Weights of a small transformer language model: attention and MLP in parallel.
Each number is 128 + 24 x the weight over its row's rms, rounded and kept within 0 to 255. Layers, rows and columns count from 0. Numbers have three digits each. The size before them is the row's rms in percent of the matrix's.

# up: layer 6 MLP up, 1024x256, rms 0.092, rows 630-729, columns 192-255
# down: layer 6 MLP down (transposed), 1024x256, rms 0.097, rows 630-729, columns 192-255
up630 101:136157163095146141162126169146133152155133144126122148120091152159149102147117161099172156112150127101100113102120165140135142132135109152102095128111128137135167131095113114115115129133142127
down630 103:123097140120130081149118103152119086126146160100135129121110094153148127133104142137120145114138084137109104094159126156111124101142094121085147127129110163148107158153141132105159105138124124
up631 109:144169130167158143116145093152102091170137124168099161176103162141091122113142124092157138132145104093133128133124127109109107118144133137093126126125130134134133166111122159149153105079079132
down631 117:139152144162096089119122137176139115128165139148093133145081156096131136123121112123154126185121091089166102139113146091160090082121169121134151122143140143095137141138092095146128153096130128
up632 093:102121100128123149162102123151103144164128140087164097136105157139152151137172098101135097139128116117106126125120147145116119132156187129143151118092144088112107140103124114169139109176082153
down632 088:197116165117112141113159154173140165109122136152090128137136137114164145100127135120112138103071127126143077118150147129130117140121100151141136135151178124110088141102139113140139163121131113
up633 102:077125131144114139110140178133155161134165137140141120141151110112129076147133151125142104154112090154114121127139106125094126121166114189157135126086140128061149153089114121135141132130156120
down633 103:148121109124139125149107111112141104146144101110100128122141105118144072070112145130110149127127114092154129154106154162155116125085183149156111133127118109139144085145126111119089136145116140
up634 100:070132120135119101170137121159039116126132113088131122102110205105113119118153145100125130087161145124115131124139119125112177135127123149103179099125131118098130137072144114126106097144111140
down634 102:135144102077166106083141150103116162166155150150125113128113098135153137085101136133123116166153105164152131106128146071175126114142132104123150146111105094140120145123140143128104124122168112
up635 101:129129139133109152142156129096121107086166129167139129128114172156108139121142157096138131143114112130097149125119125131091129081134107168114124152119164143095141147118110092130099115132148109
down635 097:090139093152165082110099143118076141148129110141119107153149093088097150140160082107167150155153175119096132118134121109159122106117162128149104160141119151150121130135162110163095111138176120
up636 101:164162123081149103136166096137114132150145151157110125134129108146115141143183120137151128152105116125116109119147110127092086131122147140119114112135102133116115148143148062114108106150138144
down636 106:123107138151081140132123149154120155145116132075149109180123141142156143133063118178117088140127162146124149118161148131103140131120115175156154140115117113120089121103121130143135159123173161
up637 106:162110138117151109125128113136140088141126142108121166188095136095148120167162140148135126144107107163095125108126088054140136130076165083123137103122173161120120123171115136142154146088125134
down637 108:089156142137120117139149133119122121099097165095101096131154124115125155147118144134147135096200099184107166135146138137154141075108125180192143129074082109102160124069156104112108088113132140
up638 102:072114126128127121153134113161116094192132123131120131128102136104174115136183168126157120123131153107118163106101138132090119104157147142137132151126139144107115126169131155101105138101148140
down638 106:165132110106117124141129080126128128118123134142126105115135157138136139197143156153155094139133149130110172108085161109179173141119147107123135049121125122128132090127131123099161098102119122
up639 099:072158088163148122172134151134121123156155128098113136126121138135126114113113115108122151100117143167117122137105169110088103147184162140170149133167150039114175114118099132149148131138151115
down639 094:118172152127097156145074112136120117136149131151163138116114151158119150136084168139152144114103120162145112156128138126166123131123083123113083093144145149145114121108171110118134126126146093
up640 093:135131115089130142137124124143170118107126144125113154115152112122124115149139171124144123136138147122122110120126114081131108091115162149129173114134136080123124094113081106110136138148148121
down640 099:120130144091111160131125144111115092139149112104095124148090114134122163148152098144085119117138133109139101153124139091158161147128111129145075130102150164125112109116149121113135108157148137
up641 098:140136110087133160117132161099116094140130157145133152119075152168112099115126126131133151143173072147114146131168173116134114093106122118134128164122125116154117123092098134124116157129087141
down641 099:120146131126137127142130128140101119113151114122137162122130138098145105157111071151170103133136151153128103129118129155128180122149094141119092116125139124122132102151167136146132132113104167
up642 103:124139129161120144140179122137095151140115154100107108141141130130132133135150133149147113156163135134129164128128174111119133131148154177107171136134145098127114104067114139109096120105151141
down642 098:183150137135164146154123153116114155123127123143126133122135143142134143091127175143122127114120127132121130148085139141109093173148128124111119122108092165124126093112123099150131126167074151
up643 097:145146099148097172135138108133137117128158121137138106185132145131113141144133121169125105108143120155118127083100139092117146116149158151127124150125164133127099147092131138182129128133119104
down643 093:135101167085123158135151071111104128126151114200103159145133116120136130135107136066145164127114077093146130146144108103128115133137134122064135107121129117109122148143130110134134087126140163
up644 096:153110107087165161148119125162133155107106162138127148115127123168127102138164172120129100142151103159122088101092094118143118113146104170117101127126129127087122114125141137134124069123139134
down644 092:112126122150092121093135125126102141170108146121108096132120091097161168175117119105126139121131155114090132093151181139133148153139145104119094118148114087132116118154145110120140123121078113
up645 109:125137144147171128127118153114110126095131115106091105134084115142177122127120131133108166134147146106119116108130155139098153127110164108133165113110156092127138060157064096167158106110082113
down645 109:148146182161127160104183122094137178156136111131144123136126139122138126086076108162089132122127160109120133112147109099087102157131137096064146110164108129161126146122142131105112141115153126
up646 108:101102125163143122134156154152091103170118114151108132148089158141158116108166089097154138142118128172119113141126116129110123081112145155127139172091150112162124108097106125141122120118110120
down646 114:128141104143126135124058091114174104121107139136193082130130091163114123148125117119173125152133153100138133117096119126096132149115152153128094168133131111136125132138121089167109104114090160
up647 104:100168154118181156185162118120122140173122174119150085123134141135167129146183115103137133177112093161104126114149139151119147112124126127130141151145120125109116118121130146118139091133118141
down647 113:121163119095115153117143151124092118118157109100115138137146132151126180129109147133108155168137148166140147067126141104121172137114151175133124156128109141119145136079132159142098146163109143
up648 096:121105125171166150101097088138128117135098125079124117173127119143154134120149149120130156121143112131149148100131124119104104139121136137108148152137147092193121177130097166134102135094086157
down648 097:109092117103166134166168160144145117123145162133151162096135135135137136134153114105133120106107145151126127121132110152141114150067156131135126144144116148081165105100114132120132131140135150
up649 096:102127118159146107142177109096098101089146166144141111130107132145139132150109159099153131149146140066134163103133167137122109116149127179140124123112132101130109142124126178129125142126092135
down649 099:155103121096104063095125108108144104135093130101141096129110069118114132155146195137110144116147155148141107174120148140089111108085164083119099135092123125152122150128124116118148096107156138
up650 101:163097139118126108124145140137106092142190112120122102147123110125134095110141138093105197124162138084079148110124079098115104131135129168113140104162116095148148163102100111150145146151079140
down650 099:144120088124149179146115178147121206097122141092155146103109147106137148163154152171152147129098137144139126100113133166078121138111109080123142124115129129097122163140151144151123117153159104
up651 096:109128174093135170152156120133080137119149138148138138112107139137125146101163155141106099114155123189125148127091182109124099081134166131129151100118164095155108128094124127175077140140059116
down651 096:143162108104151106129127132120195131155103104090122131144130155087103130153146131144139095139124067135118128147153154146087172122127114100121109128122129134098142120156118084139174084095146102
up652 099:141134146102134102138150163129103143121125136140085156125137138125150124133152135139111127165118157157116144154106131074109135133169193164105141152101107096128147110163131153146124121131108144
down652 104:111121165108137135149114101157093124088119141126120127107110122136160134084146119136110129121142119128173120117115092154109120126160120123133098133131142126150125124123130179132122143127184156
up653 092:134137140172106114119154139139090126187120135097156142132138110101113110193156128172132124178143158108133125148096127100087150158129156150125085156087117120131165182127167097124117115121144113
down653 088:114111083122100141106121110148097107076136143132126128098088149136105165113097112101105092143133083149113112107180115155136135141159143114126159133152124128127129136142099155110128087131161078
up654 098:065138072117092137145155157102107096143122185128130102134107109179126135083130122163115130123151087140092146122128168151117119161141151103126114102103163111123157107114093092124134127168081107
down654 095:175127115092171091107077120143168128090152100139162154150112130083127113102121145110114157145128103144150118185163127092106157127091124115181160166130158159168106115147106145153131145113131125
up655 103:134129132103139148132130104134070109121154101117103151101117121121178144179133159133093104109157101104120130134098124115089153100123128132134105157092143144153130055142067098180120132124111107
down655 104:156182105114143122095095113122130133127130202122105171119098140142138104122129137159094117150101107105113133064119147134122146144107102133093139098114093139132176133121099133120114127159123119
up656 091:110111085142154118139173131134110184159135157098132145120101104172147136153146162139108108115084145146141150124129114105107128058168153151126127116114132105133132083139090153116138142142168092
down656 089:140130107134152116155067127098138110116119072121129103132156136106125159208122098128174150142108154136104153104160130118107129163122090085112137133105127139125113167121170143155140131150108103
up657 105:104142151114120098131122105116183112108117141132055139138124117115124076132128107078146094136090116136110145078120182137128169091097175114132162128132162140161164061153082093123100124137100158
down657 106:131167114186144110144101115133135115115123152114163147117136113099130153120152152124119134117130084143119145139125140148172156139183103130087126085124141129152064095133140107127137129075162137
up658 103:121170124091172140125110133152124097157102148149138091193074110083136134140137112115138134095135150109140143135094140116116106205151106138193181130132144123181144129126081135109118088158120135
down658 108:133131182172156121134139130124123113100114151131120161151152128135086131175132116133115163120150109159128104156156136178123057115102162153154107092137135155152107147106125117140163194096153108
up659 102:142094112132086180130127121064142124117117106129133170126137114112136131143135180142142119127138161110149153120153152108094139110142157151113143104097145144121123138086130101137133172130070108
down659 103:154148153114103120151060120151152140148114124094132143128108113172121149109122149127153157099146134132093094135117156118152139121134112142122106147143119066113138124088086116128158109100178121
up660 099:153168124120161161115133121137141165100134120118101170121134148153100152128133109148120119163124102106084106114121122139097180162128138117116141133131148088124082140110109122134143159117141123
down660 106:181121099124127130153094135130132092133109140155120112155142134102148123140125159087105110110113163186159106146119122110116149087127123125168118127093128129105128110133113161155097124122137137
up661 106:142115119135149138158152166102129113112141151123098169112117161172133093198132153055117137151127115124081164079127164123121144124140105132113129103146145150099146163124150151172111127154088115
down661 090:120099147169139140138119144124145108136107122110126133126172110148117068088130112097130143119157105108089090120165114144147109121120144133105123126128122107129164132159125142144126152162126161
up662 097:116107138143113131118124096132131089156119141138101110144136112195138144152150118144156131122130137156125099098141131099141157124137132134077119135160203127102115081129056108129088135090097127
down662 083:123131134111147104128110118136133126106097112156058126138121126165120080139127160155129155157127139139128114111100105148139145118121132144103098112160140121151121101112099134137093174148143126
up663 097:099154133086128139110117115096122151144146103144146113128098130175121136126146145113133155114117130120081167126132169129112135132150140127109113144134136078102098076081138138097119090118122124
down663 093:111161076146082147140102164133120116151099131104046104110108160132140152138117160116144105152141126116130078155144137115139121134120150105115133139143123117157111167162116119146139155129132118
up664 104:156127135087144115149129144148123100119093133113106104183094194110133097123130130126116127165123148167091112110136126109102129112178133210152138109124183143123139146099141164107102144179096128
down664 102:161116121111152156100126133144120091135150065122143088122140126067161112112083131116117135118122096133130117122133173135136141106119140164115110133064157115113095168118106109098131125172134164
up665 093:163089124135102156156132155054102122102097111119113119147123095163137136143130160088140160129132135132099126148123139139102129090152105166149144094092135112118187130115098154149105089139153117
down665 095:132138145100139087112148167128137088137115139117150115121124171073095119189171104093152137140118131159146128131121139096187146124116118088069140105168134144121146167174177146114114132107129143
up666 097:143129100137126116166166162102081107141153090157116122137142122114111094127138145152135112117104127138117189182106112115145084083135118143121176152096121145136139120117103158155113062163142119
down666 100:093128136131126103134117093144147138086133155084170149151103073101149098127113134103132141116133117152110114151067158108120146153148125157142115113136120088166109113143133127110118118117152133
up667 104:138136117103106125171137146121110130089106130137091159155116167065115120118138099141118115116116074173146096119132143129105167139159120087139130131082162103146121129162143142128149140128102111
down667 111:101118178146162114131135119148130101112158163132118101118118056163154132099142147131179146136143112117122173132106109164124130115161149151137117103154142152124097098153143175124125139151115133
up668 102:143154143080121136136151120138121143162141153068118109156103128107099092136124114093099117102109060096144166135135154066130104120137137120126135124152152143113139150143117116130096152132088123
down668 112:127129113140171110143134134159131138155128140083122133155111127110141135112099104098137097099208103107138172166127143115164160157145124118132127141107135133101139108185103090118148123104114134
up669 098:140132174105149113096143150137150102103137132128083104155116137156120181136142141152141153147122145106126138132121117143119137058105173139139134151127145135076126103120101126176146107099095138
down669 095:115104085170083124144144111111142134109133180151110166135125118148114127165147083107153133125117141078107099094129071126113096131132098104162164091134119121108099094128147136171134108137145106
up670 095:130097132158161176142117129077072100111109139104160108121112178119133135112141121116171108110099167160100157108139093142104114139119154156135165108163131108152077149142148139154122116181084107
down670 102:144150117133148096136118112165118109096133136139177139128090150105161142087119140127088078121099112121123122135145165129146114101133172122141112102134189093136129122165094133154127117152148124
up671 099:112127103161140129174102166092091136104112131152097142150118166155141136119147076110129144158128105101099141135101160109090159142147108119121091107140124101129056152098138111140109088133103124
down671 101:132119173111106164111115109120169098092158105138153149086104105133116085139124133131134126102103105190153135092133078131149160115160159104170122161143141112137131126131090165140149186149108134
up672 093:154116180140113183134096109096109114093117135093133094105133128176128139165160126108131185163167117107089121092140145112140116109126107170086132117121115095150134146125099133127138151095098113
down672 091:095115100132140080106146122138134154152135159146096160172128139099127150130127118102139152133093123175162084162161140121104143127124141107154104128122146095121098113140151126123155109145174156
up673 102:088131135100133157128137124098125140096142123124103146138113156174114142137140141101121102123163112117075153050150123124087140102133114157141156116123154140131182141129102110124113184082145114
down673 099:112070141106122127180145147099160116145134125111142159133138123117143122118159139105148117152144135125142149147131175123123075108145133095174147109123061115157123083143138142133119125102132113
up674 099:135170129097114183153109133091111145129130151122110152110110109169127122141122129127104119135181134100158147107122114120132160111161162155091123143103113132104132102094175133125096154142122113
down674 105:123166095136115129124170163121130123104128116129169160147124144180144148165159076101142123147137144150119121162115120105116108132083103080114125134092130131120110106162113120155123108132110114
up675 105:073152101120100131150135120106126110165140186119111078148133153108140129147132119129128139158121051067131127133156111131107147132116120112129158173123142118132119129115092110097142107077136090
down675 105:150121125096150096138160131140138109113129096148156123119117191120134149132152081118134100143124147120120134115113149146167136105107127131087168099121121081121147153086098095121132175089124124
up676 100:124117147162161141126149130119109148152143150118114075127139117100184108118124099127106165111103096106131128135110111113100086126173141121103155108175126120133141183112137171130143140104114061
down676 106:109126138112152136158137148136144099101070168101138139116118193144110175148162160118140129121093110120149113174102137096120134124099117076105125137104171134127163156146156123116113083118130151
up677 102:083144127136131144124135079128141108159147097151102110155135108134137109133142110114148165151182122157127110094106117101102111124113128201135148136149136111146114132103107119110113120098138098
down677 104:173100115120134056093146154125082111085145116141118154107107120138135130127152143158117136146111148125175145112082120122144158156125137119127100110129101110165143133095108140120155097070126129
up678 098:128120169117091139108147125123103142112229140124157092154064125150154096126135126116070140142121116126114138125078112092135126129129094137154077111137156161126114157118099137140129149161149130
down678 102:144145116170123134128114128117126144120070123103104112147171134092134163147131122148146094148137118121144098123151168110117142114138140107144116155130133083141151139158146165122168118089139100
up679 112:091136138112124138139160128126109165122119133098123193131126156104120122160158137184160138132127138148133113112131122133131155139153131167140090116132136116132097105058126161136119114105091094
down679 091:117103125116147136084155161149132164112103127157108154119102158145115119105090102147146173124141115145137111103114144177156153157115155151140098122076094142082100118094161131109112135069163120
up680 099:123159132151114114131132101115128112115196110138113133138140168162160086105121143124146146133141126127139185116162130133140092108120123114128119182139124138165125144114108107196128141150109079
down680 088:122120155137161105165112070130117124141158154149121122141118095155114132115147117104126119130123146099100127101159109141079109128154125130112114142168133107101093159131140133145129131149134085
up681 100:129138136087095139178123126129101099143180192084118167139097135095102132119141142157119148146123133168181111118146130064150133131153154132134123111108145130097143114133125116097136137154123108
down681 097:168120127109114149092102117109152099096118136115158091158148128078154112166175173101140121108110135149109090110125162122116097109147106077132130129129150165156122133098109145113145101141105166
up682 093:144134141076127157130137157114138091118094166132120122155111159152144130090126117144125145137088137146138120102124147101141102091166129186103153138137100127137124096137127116148133104124154116
down682 087:104103098122117104126121086125160179143140126150146088099155127146093134090113128065154148102123141089127139136100087142118139147152145131147141136138136105171126106108148144110136115140120122
up683 096:108164114159125134123160155116137133081151157131123141157132164119152106106129164132131154145130144132139155104139138136080125144113130166128146147150117147090146132104081136129167139152121124
down683 104:176127103158126103099127099110094114082111122120129149120132104134113108162122119129153127099176120151162095102115136138111114143091122158145127114129153118165144148174138123076088133129147145
up684 099:117114165134144129122116121118117123119119141161128131135105141091106117090153148134129153139083136172124156113151162141125129153158129136083142095121117100136148101151114130113160153136095143
down684 101:137114147134162163143140127124110123139134131161158121114154075183089156070126110112171137133144130092106121127114117139131127156109133172101130129160120170145147141116165166130109138136111124
up685 103:152144159131090144118120125108092118137148167098090109149125144160100102152120170141107143110123122137142151111149157105135093116129111118109124113124162128123120137103125147140130129144097155
down685 088:154134118154104120110125113128150155116114121152117150141126142147135128116131110120130122114123086104093125070106154163106104097109107148113113106171127162136134141180142129127136176139110140
up686 098:072152172133139118143156183107122131155127163148143119139112112160090117123143134139172120118076147150127138143109110095116141128178123150150113116180143137104150109131155174127113133120147096
down686 092:157111137159134147135092120154115128112121154149126142171181084083123135111109134114118144115147122139134104138120112140142067148111123121108133130127146098075177129131149112147129115123069164
up687 095:081133094123107119168124133102124084148133098176104131125104147121141121104122148125105141109176104124069107124098108129114143137155145137146131124107129095126139131131102128171115125155109148
down687 099:118110147134131106110148114139122074135116127120128112163097071153121129137139128131122113120100140140169129124122140158102170056121114159169133115135163178120090111125136155126071145142203146
up688 100:100115103129148101149095139136131113128119157131120078140115159110120166160112134165098093135118100140138098112147129133116127143140152124160144095071150131173113107131120123141108145129092125
down688 094:120173139128081131150181117122123136145112189137165115119113100132157139117118139077138142117157187119119155130109091144124120134159134143160120144129097150103088130138124115129099165140142150
up689 106:138128128135151156096159130139112163143129164132137085137096149159109128119123130080134147087123111140145126144147099088144152123171145109125149136093173138154157154083058159137133131132133120
down689 113:126111108128158114118133148134097143127130126115100093128115140168150081147149106116119145148104133148114148079114129121160149149142112116082112123174109116145159139129117126142103175157108099
up690 098:127159123136128128133147138127100138164150114081124063076119162143108123138151122088128135115159143153123131160139135139125074138152088146113142130069145099191151121116126125105110160089119122
down690 094:134098134158124144085075154106149130131127111133095119180092105089087143115106134131146109118111102156115146071148146126121132129122135154148133107137093106128089125152176134133145103084096104
up691 104:099172108177124118154106138085106135164164135116156142129114168115144135135148115115153126130114096125075163112062138130119149128091153128183140123105163116133101129127120124160146132070108150
down691 112:131144104116126115105123115163106126092118172112093120143125127159097124176146066133150140136131121120122159125159172116103117102179114149126169102137125136172144150165098174140173128143151157
up692 098:148096119093135149134177140136087122123126112123131098127130113129109137133142138182144136177117163145093137105175136134119131070143135091120147165097161119127146082085123114116116124145103143
down692 098:130099145126120112164162122158159115127172141118122139143124131148174115122123121135149099127123113073113085105135124161137073118111090163130154129169098115133102105176128129142105124126117110
up693 106:130146173132148112114157135109140124113132141138121140130111121141131123132131097137114174180145106160152120124156103107122111077131160099114126146109223113118088153112123083126113164122156117
down693 111:129105146149075108137139141136108107134139163143107079180140141122153098150088142155138126114153113136137104111167161141107165124123108140102125153171073105156091125130118172105176093114134118
up694 100:127161128132156161140121155151123129143146154131156119130094092161137080132142123117126136153112094126143143059141102109101092125137138151155127138125138098174181126122167126150108129135129130
down694 099:115110153121095127132138118097136140160123146139099125106129128100141151091087126127150135155171153153144112118162132135086125175148095111126123117153102118133122124118141134145125140126141088
up695 100:131119122142115105157137136088113123113165161083134103128133109074129137118149156067151090141132132142150160112106109133114155103090142178156116107132122138136129124157103155135140129099070144
down695 101:131133123169161133113159080107145118120134138117147115141092169157135114106122107142161157170131133159170100189133143119116082125120125114133113116118160159078114145117169115151158105119140130
up696 100:142112106121124140122121152122162117128132097127126118147116156117145129131154149137092086110120148160124110136149124125132113096105196099155156084102130134078154164130082091144100158127117131
down696 096:114138150125132123163152102087106113149135124113126114163141137108113125141141144109184075118156114085110158119140153077119129107143118161103098137119093131164156136174129123124127073130144098
up697 101:136134126114082113109174152130143077118150136104116107153111147146118111119122157130167143128117113103161136124124117103137104129116168164110117140135154159151157104157131126123094159117112114
down697 097:114188156162136179116100102120145147112127172144121101089110140121122158127184139113146091146139092167141083141101121110128099133132153117133117133150123134128153146128150113114091116122085134
up698 104:110126165119144161152143096100118129127119138163116122108145154111119139162159120118156126153187077092096122134122132146137167134108125137079133106107180090133151146112135120117127113106078122
down698 108:148127124120118121161133110173146112150121132160131147141093146102127113128151096119134128107126109142152137130090135081092154117129168091166161169095104181108122129128094125109131113158133099
up699 099:104119124137105123124177124085145108128106167132097130132118109141101116154128136111136129127069111157089177126132164112117107086170155105138107163135169127199115116134152122159149137114143139
down699 097:150091193157109128102095132123147180136101120145141139129112139141158128142141111098127144130115136155118132125110141108108117106137149165123129098152096111154155114114143124113146131123110119
up700 101:073087140128142111125150164129074119123125164117132131117112123133119117174109123152134101128067084131152148112108159094139113120145182136153141111133121134141114144155133136142125138148132143
down700 099:092117149100163130098137091151127181091111108125161115108125146174127139131125101082100163158109186159097144164137145176158161135138070124088095123095119158128116172138129143107126077117140194
up701 102:140109128141107105146110123092145110126115117094093127122112145162133112111105156135155107153110155165131114097126120098122085100117180116111109129152164113135086119144094175155146076115114127
down701 109:101133129150151127158099102116125154142146164117178146120099159134149109087197121107108148149098120104111144185136142141159115127089099105148166131098098119138146149140124149148140149121128117
up702 102:163185156118131147151116127119124124081117126086114129118099098129108114169135109155133138147101103129098131117097155133101149151116157157141169143154206099128132112112089101135121114119103156
down702 100:135112172128117136094096168128129096136117115124113130118088129141105142122147136142157136155148138131183126123140125152110151149100138121136105105114094129102140156130145155137189124129156128
up703 094:106151095147105121165124148140142099127106124105067148111140123111107101134155098114095160121114146116139169124134134132171061108107119138096132120118159127109139142141103170148159159146152126
down703 090:129130111137104072134130124112111142183171108170131089203091116103134126126124170112110108138119113153139133105141131117067165124129149138137119123156094128143141137139156124102116114113116104
up704 103:114133105102154122123142144128115140191114144096143072143098157125091122112160143145086152110117106144110105094148143113135153115176135108138145144098129115136172161102150144122103120101141184
down704 104:092122133084120116130113094139169093120118160126117122081134139147150102116093153119144120111089100139122125094071147120183167163126077129128130121182137092146121135171134095131140085173143135
up705 095:080096125107138131134144130152112113139149094160104103136116151148128093115127144182123164117129099110122135143138109108132126116173118142111121138162150081140114102123126095133104100096116124
down705 100:111146144098140097130135157092087139141124119117120144107138138085143137137139151101122094148076166130103119068117148140124123124173135104117139121130121105076158149119158152093153106149117138
up706 100:149172115156159134116150152153140119117127151164143106166120136101149124133149122116160106116124102157100102117120124117117119148118109127070173142186127112130116155121110130136188116120147089
down706 103:135157123114092154139136105111092121124155091103124161098118155121139083170143138114137097130096125117102172144123153146090104094147150121148144091101114110207155136047138145096084130135077104
up707 098:121111130092147146123145159077069121118158131115108100148137102110142095169140164122117117143166098071092138107127156144125176160084134124133098144152138143125139118121118100124116085100135157
down707 098:115097119137114117152137140159131177153150115174098120114129101134119119127115155159133107112114144099150081151161092124079175141124137132119100129104114126065153097092099162141195171135104171
up708 105:118120112109124165195127129127161089143123065149105146125104154139172123130126134131147121168173145129101128120159122089142099084130149129138178108121103129122166108119093142133099163140107119
down708 103:175143105134114139090121157138118137117139096135119112079139120081125131140181117116118122146202162153092130155139147148117086120116156143131147124138113153139099125140128107103111095135140103
up709 102:131098140122157114122165151131077069162122135117119156150098139129126111167141141093171133144127117110141139114097093132096102168127126123118162113147125137157113162129145150151153117132120197
down709 113:150133122113126110099095139129104117136135114149165120125113145156170109115080108147147140110156131164162139154117119122112131092113155124133134111156096141142110080095062161148171162113151111
up710 102:112161154070120172135127145134131154122109150161133121156127135140122134160169137120159156143169111101125126119135163153108175113108114119174152127115147147146101102147093149103115118143113185
down710 102:146152133156091157149156143152133111115142112133137185146101140120150096114116105152189155092108158122145112145088104110080134161118122097092122146166122137103161118134129099148183115125112130
up711 101:142150138118165158127136094130117097124174081145074090146131147129130139128139084108145164130126135106120109167133103116121140155132157116110111170133132117149137144126124136114116129119079130
down711 102:127142155141163099076137125189151118100116154116094122135153106148097132088148176120124115092087165106124136166148129177178129121108096130120116134129150133138139147136103123126130134135129151
up712 102:124172133137107158144107124108150122131108143120097118146126132102147127137141135174122111102142111160091124109107123143106191162125126110133141127114153083198114099096108105151112129117092135
down712 102:126152141120176084161098099109111104148126110083083119101103173147099134110125143119138120145134171129164132065139128134147117101170173138065100141082108144097149129132151142134104109077111085
up713 094:098150125056131152135122115123098101140127135058089120120126102075120113143146212087154160120136134128132124103085122133147144136141134127158105129169114155140128130137134118096110142102116174
down713 091:113156114122105100154108125163116138091179111173117145118127130142123132106118102159153133154148147142127139139133115100104131138127151122110128092091118100079130097142171157147141122107163076
up714 099:123165111136121136142131136151136103152136129139093173138118145137157117122157169121132139148113154167129084110108150079140167138136149132105123124156143124144111067085128083143162116093136099
down714 094:086111116142104143107122162105148131128123185139164105101119114111116134088154060151141134116141116141162152113114120138121128139176135110098116155159104136091162157120152158142105103152160155
up715 102:104117153115149118107128123131062094130148112100084119123131137116132150156130148168167141123109139152097158132118129151112071138104161147064107100136123107105157163098101126177094101114075127
down715 113:128132118124129080084112107090105144141129145120075078153095110085112138144172128152157114117138139118133149125176127099167148123134139148091163147136144134074109152128145113102183133114146131
up716 104:132146126108113146149147160128175158177139147160110143163106120135142123138163122109146122112104150133107148127102139108080113131099151158124139127106132128123127104074134112103109136125126136
down716 099:162134152132119143128163110109131150123062158203123161138112115157121121113118119108134113146162139130117151144126115122157077150178126121109143133149153096120116142129134110152194141138110177
up717 100:145121124109108105128123165166112111175114168109142118196074120144139124169115146110129128145119140131091138099122109077041142112111162154152156105124101115138158144074172121107107101115097120
down717 098:153147137109152134134150118174076130112084131189053138089109123146086143140132118155153157147106151082138142128135111128155191134135084108065109152108135131144118177128147128104165114131117114
up718 105:112162115132119111127128135172108105139123155133077126143132103121172122133132097097129130113139119113160128122120160091141128154137140082144136188149166152133127134149106148113121124124096139
down718 113:089131169114119122116114092136121128125163131124131150149146107122100131089064107142154090172096107120144144129120158162155142132107138112166136162171109134113145137132142123141103131109137179
up719 097:116139135124162191153169135119103134152110122120125142117133154165146131161117099102122164124096114188153151128163132105074163123115149134137104148118121115147159099142110105133135144125079119
down719 100:131120119099114128086088133133124111168125155159160144135144121122108105125106141107092225103130103139127159103169155114137097134133110152130143066120131170166126144119172095126128147128124133
up720 095:119172163114122109145141119110116117120121111118100158169100140177124147150131132120103138160138093112093137137194103112110134118162113111122097112124126112112127109122140140134172118117124108
down720 086:102118121086128116131091129143124110143136148126123165153118138135123196083122135176129158154177103137124131120120139132173125132119140106142127132117165134087121127135119092142079105119167144
up721 109:127138078110145116135105154159140129131085100086084132143116150088148116165142122117130109164113072141185136144110103107113149132173165139131090103116147109117111138171155145136095123121140118
down721 113:142105176147124107116140128128113152122120107104139123099118101142096159099134112155127130067151143170130107148171145085135098136109085122115141158111143109133108150180156124146108139127093133
up722 099:130148183137116172113140159128127103103127130128168149147123093135145150115177134141146105178111139104106139132094104141066167097132155145145119089154122132121108118107125102114103148124137102
down722 102:090129117106162098124117083092156114150133145080104122128161117084098115152152132075118113138156154112110132112140116141149154136139150092116137123080095136164108126102135112122121145116156145
up723 099:074134122124121132137134121129110123112143118074128165141107155119150157120143149094153177141120145104155094131120138121139115151114186156142129120143160110164113131119137133118146113112079155
down723 102:124134079124135139216116122099138123127135118153113129118104123132106120155159125159111121135144132098125109131126116142145165095121121143122129137126143156127103157125129079102145130134125131
up724 107:105112144155110176110129099142095130147145130130106135174076120114109152152171118123144129092151117111135108111145115113132106109113137188138139108148116155110152105100124109086134132137107142
down724 116:134109164159098098143132096118130110116101092093130149127121080108110137167144118132126158121096131095130163133124141124153112106107113109130142094119137151143117134155092133134121144141133104
up725 113:140115184156178167125140114119115145138165103114123125192100116141176123175131147126118097121115166165117132089109105095122111129118200120142122110148143134152125157137108118160132120109128149
down725 110:124123139108136154113170121113127182170129146155134097110120111131121128136073121144148125103101171078163117148115166105144122176121140119168099109112106136103153161194101109102140111082133149
up726 097:124127150185094133118146123128130131160080145121112155142075150149169117153113147103125112138168118144098120117136130131128125122114129123137134142135162111129130100089102139164163113135083136
down726 099:146122132115160137146110123097108117106133099147088137112200154133110113172140129122113103187145089100152146107114124110115149129122104155108112103123094125151144118137151132071097160136112098
up727 106:114121135155131121180133148146082135093128131115142108138147172139136135159149140134156115110099082125139096134110120100085108124122131100102104155132108072172149096103084167127137130155165125
down727 109:153147117131125111097148114147152068116106134155150113116135080173149099150115100087178104119128103131165136107104120134133121136132148100153090142165122105110160120153122150143131151124148122
up728 104:097136165064143080121156120074122147117129127093149103133089155092146151137192088147109152128147113131109125093098127098179103101135113111126144138120132119159129119144116116097162132081150127
down728 105:130147109178146126136083132151151106107140120133123147124120117111125104116110122097153125111109118107171146132104159110133180100114115153101141121130158148148165166108122152157118102112125117
up729 096:135173160150126109156125137120125064103094133119140129132090106162120161138190125137148139136136119115106144152135130123150135098160125133138134132136156138120123084134108112177127106109155075
down729 112:161128130138130076124090090076135064132099116145128067150121125142137128104115133118168114126124103129126115160144132126149175079137136097133086158119156134087129086170135121124141123105161103